Weights of a small GPT-style language model, trained from scratch on English Wikipedia.
Size: MLP 1280 tanh GELU, vocabulary 8192, 34.1M parameters.
Architecture: LayerNorm before each block, no biases in attention or MLP, untied embeddings.
Training: a variant of Adam for these matrices, 366M tokens, 5590 steps.
Each number is 50 + 10 x the weight over the matrix's rms, rounded and kept within 0 to 99. Layers, rows and columns count from 0.

# up: layer 19 MLP up, 1280x320, rms 0.0535, rows 300-319, columns 0-79
# down: layer 19 MLP down (transposed), 1280x320, rms 0.0528, rows 300-319, columns 0-79
up300:48 55 48 56 45 48 47 50 39 55 37 60 49 58 53 46 38 40 39 47 75 49 48 37 57 57 55 50 57 51 65 63 59 36 52 45 53 47 50 44 47 51 33 33 55 54 47 54 54 62 41 55 37 48 50 45 63 70 46 52 43 60 44 64 58 58 43 45 52 44 51 39 48 52 33 24 61 42 40 39
down300:67 41 45 61 38 44 57 34 48 41 60 49 57 47 44 44 40 52 47 38 39 33 49 54 49 37 52 39 46 44 46 47 42 50 56 65 51 44 53 43 43 44 54 65 57 48 55 45 56 47 48 47 44 62 49 48 56 38 51 61 55 55 47 57 53 47 32 62 39 70 44 50 36 41 45 48 47 65 46 54
up301:55 41 41 49 64 55 51 30 47 51 47 50 48 56 46 58 53 40 43 47 38 66 46 49 38 62 51 53 64 50 58 61 42 42 45 58 50 50 52 54 56 46 33 39 31 43 41 50 37 43 44 42 35 52 56 61 77 56 67 37 45 48 29 23 65 55 45 43 43 67 52 60 46 58 51 66 70 69 44 52
down301:33 65 64 46 62 43 41 48 60 52 54 44 58 49 50 31 54 58 44 55 41 51 56 54 45 47 52 41 57 53 43 44 46 49 53 51 59 50 45 47 53 41 55 43 44 59 56 55 45 40 38 50 49 60 46 60 27 40 42 64 54 46 60 51 42 50 53 41 36 34 38 47 69 54 29 50 34 43 58 39
up302:53 45 44 60 47 53 49 42 32 48 46 53 40 45 36 49 76 59 48 52 39 49 25 49 41 59 41 40 56 42 45 32 49 54 39 52 61 66 60 49 51 58 49 53 58 65 57 53 55 60 28 54 35 39 46 48 47 45 49 46 44 63 45 66 51 71 48 51 36 38 56 64 69 55 47 51 63 57 45 55
down302:39 61 51 46 37 38 53 43 43 63 47 47 53 56 62 37 49 32 45 46 40 64 49 49 50 28 63 42 48 53 62 55 57 42 50 43 28 40 49 62 46 47 32 49 54 63 47 45 60 60 41 61 40 53 47 57 56 44 61 51 69 47 42 24 51 56 47 44 62 36 42 58 56 58 60 51 50 53 38 67
up303:51 48 61 42 46 53 36 51 41 33 53 60 44 44 37 57 38 50 56 54 64 52 60 59 55 57 71 69 41 52 54 46 61 70 54 48 34 60 37 45 45 66 50 31 63 47 39 37 51 57 52 40 46 36 44 54 50 46 54 57 39 55 51 44 50 41 65 54 45 50 43 52 54 50 46 62 47 46 57 30
down303:40 52 53 55 51 51 57 55 51 62 42 54 45 63 50 51 60 52 43 51 40 41 44 46 45 55 38 39 50 55 43 50 48 40 51 55 55 43 52 46 56 43 51 69 48 47 52 60 54 38 43 43 38 62 59 47 50 62 57 33 54 52 51 40 57 52 42 38 54 57 47 60 47 58 52 53 48 52 51 48
up304:27 79 56 52 51 44 46 51 55 49 42 48 40 48 61 30 53 60 39 49 45 64 50 47 37 48 56 73 56 48 55 64 31 45 51 31 48 45 51 34 58 58 24 40 53 46 52 40 47 63 66 59 47 60 45 25 45 39 40 69 61 57 56 43 48 51 52 45 42 54 47 49 46 35 42 46 41 52 52 58
down304:46 49 33 46 50 52 60 59 64 35 68 48 33 39 61 39 33 58 42 50 44 45 65 47 57 57 34 44 43 47 55 47 74 62 40 75 57 51 51 62 30 67 64 47 54 44 40 52 82 50 50 48 52 40 58 53 58 62 52 66 45 56 63 35 56 46 37 53 53 37 41 56 51 66 68 70 57 46 33 47
up305:23 33 61 59 31 44 55 50 38 47 44 53 49 40 41 66 47 33 52 52 54 60 33 45 42 52 49 38 50 47 57 38 38 48 63 51 52 51 48 37 66 51 44 50 58 43 41 44 52 43 42 28 52 43 60 34 44 59 57 36 51 54 54 57 62 62 45 68 51 65 54 56 52 56 56 53 40 60 53 40
down305:60 53 75 41 47 40 49 41 45 60 24 42 60 37 66 25 54 52 36 30 50 88 56 39 38 40 57 48 59 57 60 34 63 39 42 55 42 72 49 68 48 51 54 46 48 51 62 44 55 57 46 54 47 45 51 55 59 63 44 64 67 58 63 47 54 53 57 55 41 50 41 41 57 47 59 47 40 59 51 75
up306:51 40 61 48 54 56 17 45 23 31 43 49 41 52 56 56 34 65 47 51 47 45 49 46 49 38 57 47 43 40 44 57 23 70 59 47 57 75 47 57 55 59 31 34 45 48 38 50 31 47 36 58 71 50 54 65 37 53 47 46 53 74 68 35 49 46 50 65 55 74 29 45 61 45 34 50 50 60 49 42
down306:56 63 42 44 64 36 55 43 51 45 61 59 68 46 38 56 55 36 63 51 60 59 57 42 58 54 49 49 53 43 49 42 55 38 49 44 41 38 49 43 45 57 73 70 35 48 52 50 53 49 40 52 55 51 40 52 62 48 53 55 41 45 38 52 46 61 52 45 55 42 45 58 62 52 19 56 56 62 48 40
up307:36 60 59 43 46 62 44 62 54 36 50 68 42 46 53 27 55 48 38 44 50 71 48 52 47 50 46 39 57 58 67 50 57 45 54 49 59 56 47 51 46 50 60 33 60 60 54 64 41 64 50 42 49 55 42 39 55 49 48 53 47 82 44 53 51 68 40 68 67 59 41 49 57 58 44 40 52 44 46 45
down307:49 30 38 55 27 37 51 34 45 62 42 64 44 56 34 71 63 57 61 45 57 33 39 43 44 56 52 37 45 58 56 48 39 48 55 50 59 50 62 59 40 46 54 48 28 74 52 37 67 46 55 50 35 38 58 45 65 69 61 55 59 48 36 53 39 47 50 41 50 33 59 46 46 54 34 54 69 59 60 63
up308:45 46 48 47 42 40 65 59 50 51 48 37 46 61 42 62 52 47 53 54 70 56 37 54 57 60 46 47 43 45 59 62 52 60 64 57 55 61 47 53 59 61 48 37 51 60 49 43 62 50 46 42 59 23 43 29 53 61 47 45 45 40 57 58 43 54 40 59 41 45 55 50 44 45 37 47 56 38 50 57
down308:52 54 38 37 40 62 26 46 46 44 53 47 71 31 51 46 54 58 38 59 42 45 52 52 49 45 43 63 32 48 43 55 50 48 38 49 55 43 51 60 44 44 41 25 53 38 73 47 50 45 49 56 59 56 48 61 47 27 50 49 39 66 56 59 60 37 39 53 59 53 62 50 44 59 47 43 40 49 51 51
up309:45 83 41 44 51 50 52 51 43 35 47 36 52 58 49 49 34 67 45 47 47 31 60 53 52 48 32 48 35 62 46 53 48 45 39 62 54 44 52 51 63 49 39 61 52 59 34 40 57 59 61 65 54 63 42 57 48 47 58 52 20 37 37 50 51 42 50 53 38 49 46 69 41 46 65 59 50 50 48 54
down309:43 64 76 35 47 51 56 38 58 51 41 54 53 45 48 59 54 46 64 51 59 56 40 46 36 46 73 53 47 39 38 68 80 37 36 41 49 36 59 54 54 54 54 38 31 58 66 61 53 58 57 47 37 47 29 54 41 64 33 68 42 48 27 50 35 36 68 52 48 41 58 51 50 49 42 29 73 68 53 62
up310:39 50 46 40 57 54 44 39 48 51 49 50 50 59 37 56 47 43 51 52 66 43 62 61 50 47 47 40 53 64 61 41 58 47 54 53 52 53 46 60 62 42 63 53 51 52 37 39 49 44 44 46 53 41 38 49 46 50 31 60 54 70 56 49 64 52 38 40 47 44 49 28 53 54 46 60 43 43 37 53
down310:45 35 48 47 23 57 49 54 57 55 56 45 65 49 57 52 61 52 40 45 36 40 34 34 54 30 46 63 44 56 52 50 57 62 33 61 38 54 48 72 46 38 41 51 47 56 42 46 44 54 61 39 59 57 67 45 54 59 65 68 55 44 44 52 51 35 42 56 54 49 51 68 51 43 60 46 48 53 45 60
up311:25 54 29 51 42 62 60 43 59 49 36 39 42 56 56 62 66 49 49 47 59 36 36 59 48 59 57 38 48 51 67 50 73 41 40 50 66 53 58 59 56 47 47 55 39 58 38 59 51 53 51 35 32 55 42 29 56 37 44 46 49 53 58 18 61 40 33 58 62 50 48 51 41 54 31 47 65 46 45 31
down311:68 49 71 36 48 24 44 29 31 49 53 42 62 45 43 49 51 47 47 43 41 40 54 25 41 55 61 71 56 52 36 58 38 55 47 38 54 48 49 42 71 69 53 34 67 53 50 36 41 52 43 58 33 39 48 42 66 48 32 48 54 69 43 57 42 55 74 46 53 31 64 69 39 54 44 67 36 66 40 47
up312:33 37 36 41 46 53 25 71 48 43 43 53 64 35 62 47 63 61 48 50 45 47 35 46 41 36 66 22 58 62 60 66 39 72 54 48 52 52 45 59 67 62 66 39 52 54 63 51 39 45 52 45 58 49 47 54 52 50 51 55 50 38 44 39 53 42 61 57 66 42 51 58 62 52 40 56 55 57 54 65
down312:49 65 54 49 36 47 79 32 46 64 68 54 44 60 50 51 58 55 40 58 48 44 57 53 61 58 42 56 47 36 51 53 56 31 55 44 49 43 65 41 39 37 43 55 52 55 45 61 54 51 41 51 31 47 47 45 31 49 40 37 46 53 46 56 63 51 56 37 44 48 56 43 48 44 62 51 54 51 47 45
up313:55 46 49 34 41 42 31 47 48 43 51 50 42 51 46 55 52 58 48 43 45 38 51 44 47 49 37 55 63 69 56 53 62 43 53 52 51 40 50 55 59 45 46 48 48 50 63 37 57 61 44 56 44 49 35 38 50 55 43 49 38 60 60 49 53 66 41 31 55 45 45 52 43 51 54 54 56 61 42 52
down313:58 49 45 37 39 74 51 44 50 49 65 59 37 51 59 41 56 58 53 56 58 52 36 50 52 42 52 36 47 41 67 54 32 37 41 54 49 54 71 56 36 42 67 44 28 55 56 45 35 63 46 54 36 50 57 61 41 56 55 56 55 46 47 44 55 30 55 47 36 37 52 52 49 48 46 35 42 32 53 52
up314:62 46 64 66 46 65 41 37 37 44 67 50 36 48 45 42 36 45 55 53 48 44 44 30 48 58 53 47 44 51 63 30 44 46 56 34 53 50 55 45 44 47 48 65 43 44 38 56 38 33 33 32 55 62 54 51 66 54 55 51 35 47 69 51 40 47 40 48 56 44 44 58 62 41 50 66 45 57 55 51
down314:41 45 38 43 34 35 63 62 41 56 44 62 52 55 52 70 65 73 75 55 66 40 53 64 51 60 48 44 48 48 35 71 46 55 55 61 39 42 36 63 51 60 61 50 48 49 70 62 50 59 73 53 52 42 53 35 46 48 52 62 41 51 34 53 60 48 49 42 37 42 54 41 33 48 44 45 58 56 41 61
up315:52 54 63 56 44 66 23 41 51 58 35 54 39 58 63 46 50 55 58 65 69 58 33 44 32 48 51 62 31 69 48 45 49 50 68 59 59 58 54 28 45 60 43 54 64 54 32 47 26 45 41 42 41 57 61 47 65 36 51 69 73 46 46 62 46 41 37 39 29 59 55 56 63 45 56 68 44 70 46 63
down315:41 20 36 34 51 47 49 56 46 46 72 59 36 35 36 55 56 54 54 46 44 60 29 53 41 43 38 64 46 56 39 54 49 56 70 56 58 52 36 49 67 29 48 37 47 39 41 50 65 59 73 44 55 30 57 68 30 60 65 48 43 63 74 53 57 50 46 36 42 44 66 68 49 50 42 53 49 44 55 59
up316:46 57 81 62 48 53 70 50 33 72 55 64 47 61 51 45 41 53 58 55 61 56 39 48 59 55 48 59 35 37 56 59 53 65 49 52 48 29 41 51 43 61 40 62 60 42 49 62 67 54 54 28 66 51 33 44 48 69 50 38 52 41 55 53 44 58 63 67 51 69 44 64 72 60 53 41 45 59 51 37
down316:70 41 44 55 26 42 56 26 57 64 46 36 64 58 59 56 53 51 33 55 49 32 38 43 38 54 54 61 50 47 50 45 39 46 41 50 44 46 61 32 76 49 56 39 38 56 45 48 45 43 65 63 43 45 45 49 64 55 59 33 51 51 53 47 43 74 55 52 42 49 44 47 30 47 55 57 62 50 63 46
up317:25 64 56 57 61 54 54 51 49 55 61 56 53 52 75 49 70 58 53 55 56 41 48 57 38 49 48 56 54 58 42 66 48 64 65 48 39 44 54 68 39 43 52 20 63 59 55 66 42 62 52 32 35 58 45 47 55 54 64 50 50 50 56 51 49 39 48 52 59 44 59 66 36 74 51 72 45 49 44 65
down317:29 43 51 53 39 31 71 63 56 46 61 66 37 49 45 45 39 61 34 58 57 66 50 50 41 54 59 56 67 55 51 48 72 41 69 42 33 59 41 67 48 53 66 61 63 39 44 65 51 47 48 52 67 58 47 49 65 49 71 58 37 68 55 71 35 54 46 38 56 52 54 56 53 50 58 39 53 41 64 44
up318:57 51 50 49 44 28 46 39 47 44 43 46 39 61 58 31 50 58 50 40 62 54 57 61 46 58 49 69 53 46 51 64 57 48 35 45 37 38 43 16 41 36 36 42 53 63 57 60 36 25 48 60 48 64 74 52 57 62 53 58 34 66 58 60 43 59 49 44 52 79 58 58 53 36 59 40 43 46 31 49
down318:36 26 59 61 54 48 32 64 47 44 39 37 29 63 68 17 54 33 61 56 46 46 59 46 62 60 57 47 47 44 47 50 56 39 51 69 63 45 43 76 38 39 45 28 63 59 63 50 54 43 77 51 39 37 33 47 32 51 31 44 27 28 50 43 37 33 49 61 52 44 43 45 74 58 61 51 53 55 63 59
up319:59 54 75 46 65 56 60 53 39 53 47 58 51 45 25 40 49 59 40 33 67 50 57 48 51 61 50 54 45 56 69 44 43 67 48 48 37 54 31 62 47 44 54 56 43 58 50 40 50 43 35 49 53 40 32 52 50 53 55 50 51 53 43 57 74 63 46 62 50 31 45 47 42 59 33 50 52 60 55 42
down319:67 33 40 38 46 58 36 48 75 43 49 44 39 59 41 38 76 49 61 51 54 45 51 36 54 57 58 68 52 54 33 71 44 55 67 70 49 15 53 53 38 43 62 56 48 36 61 50 48 40 49 39 52 63 54 51 36 36 48 30 46 46 70 56 50 48 56 70 56 55 51 63 50 51 21 40 52 46 71 44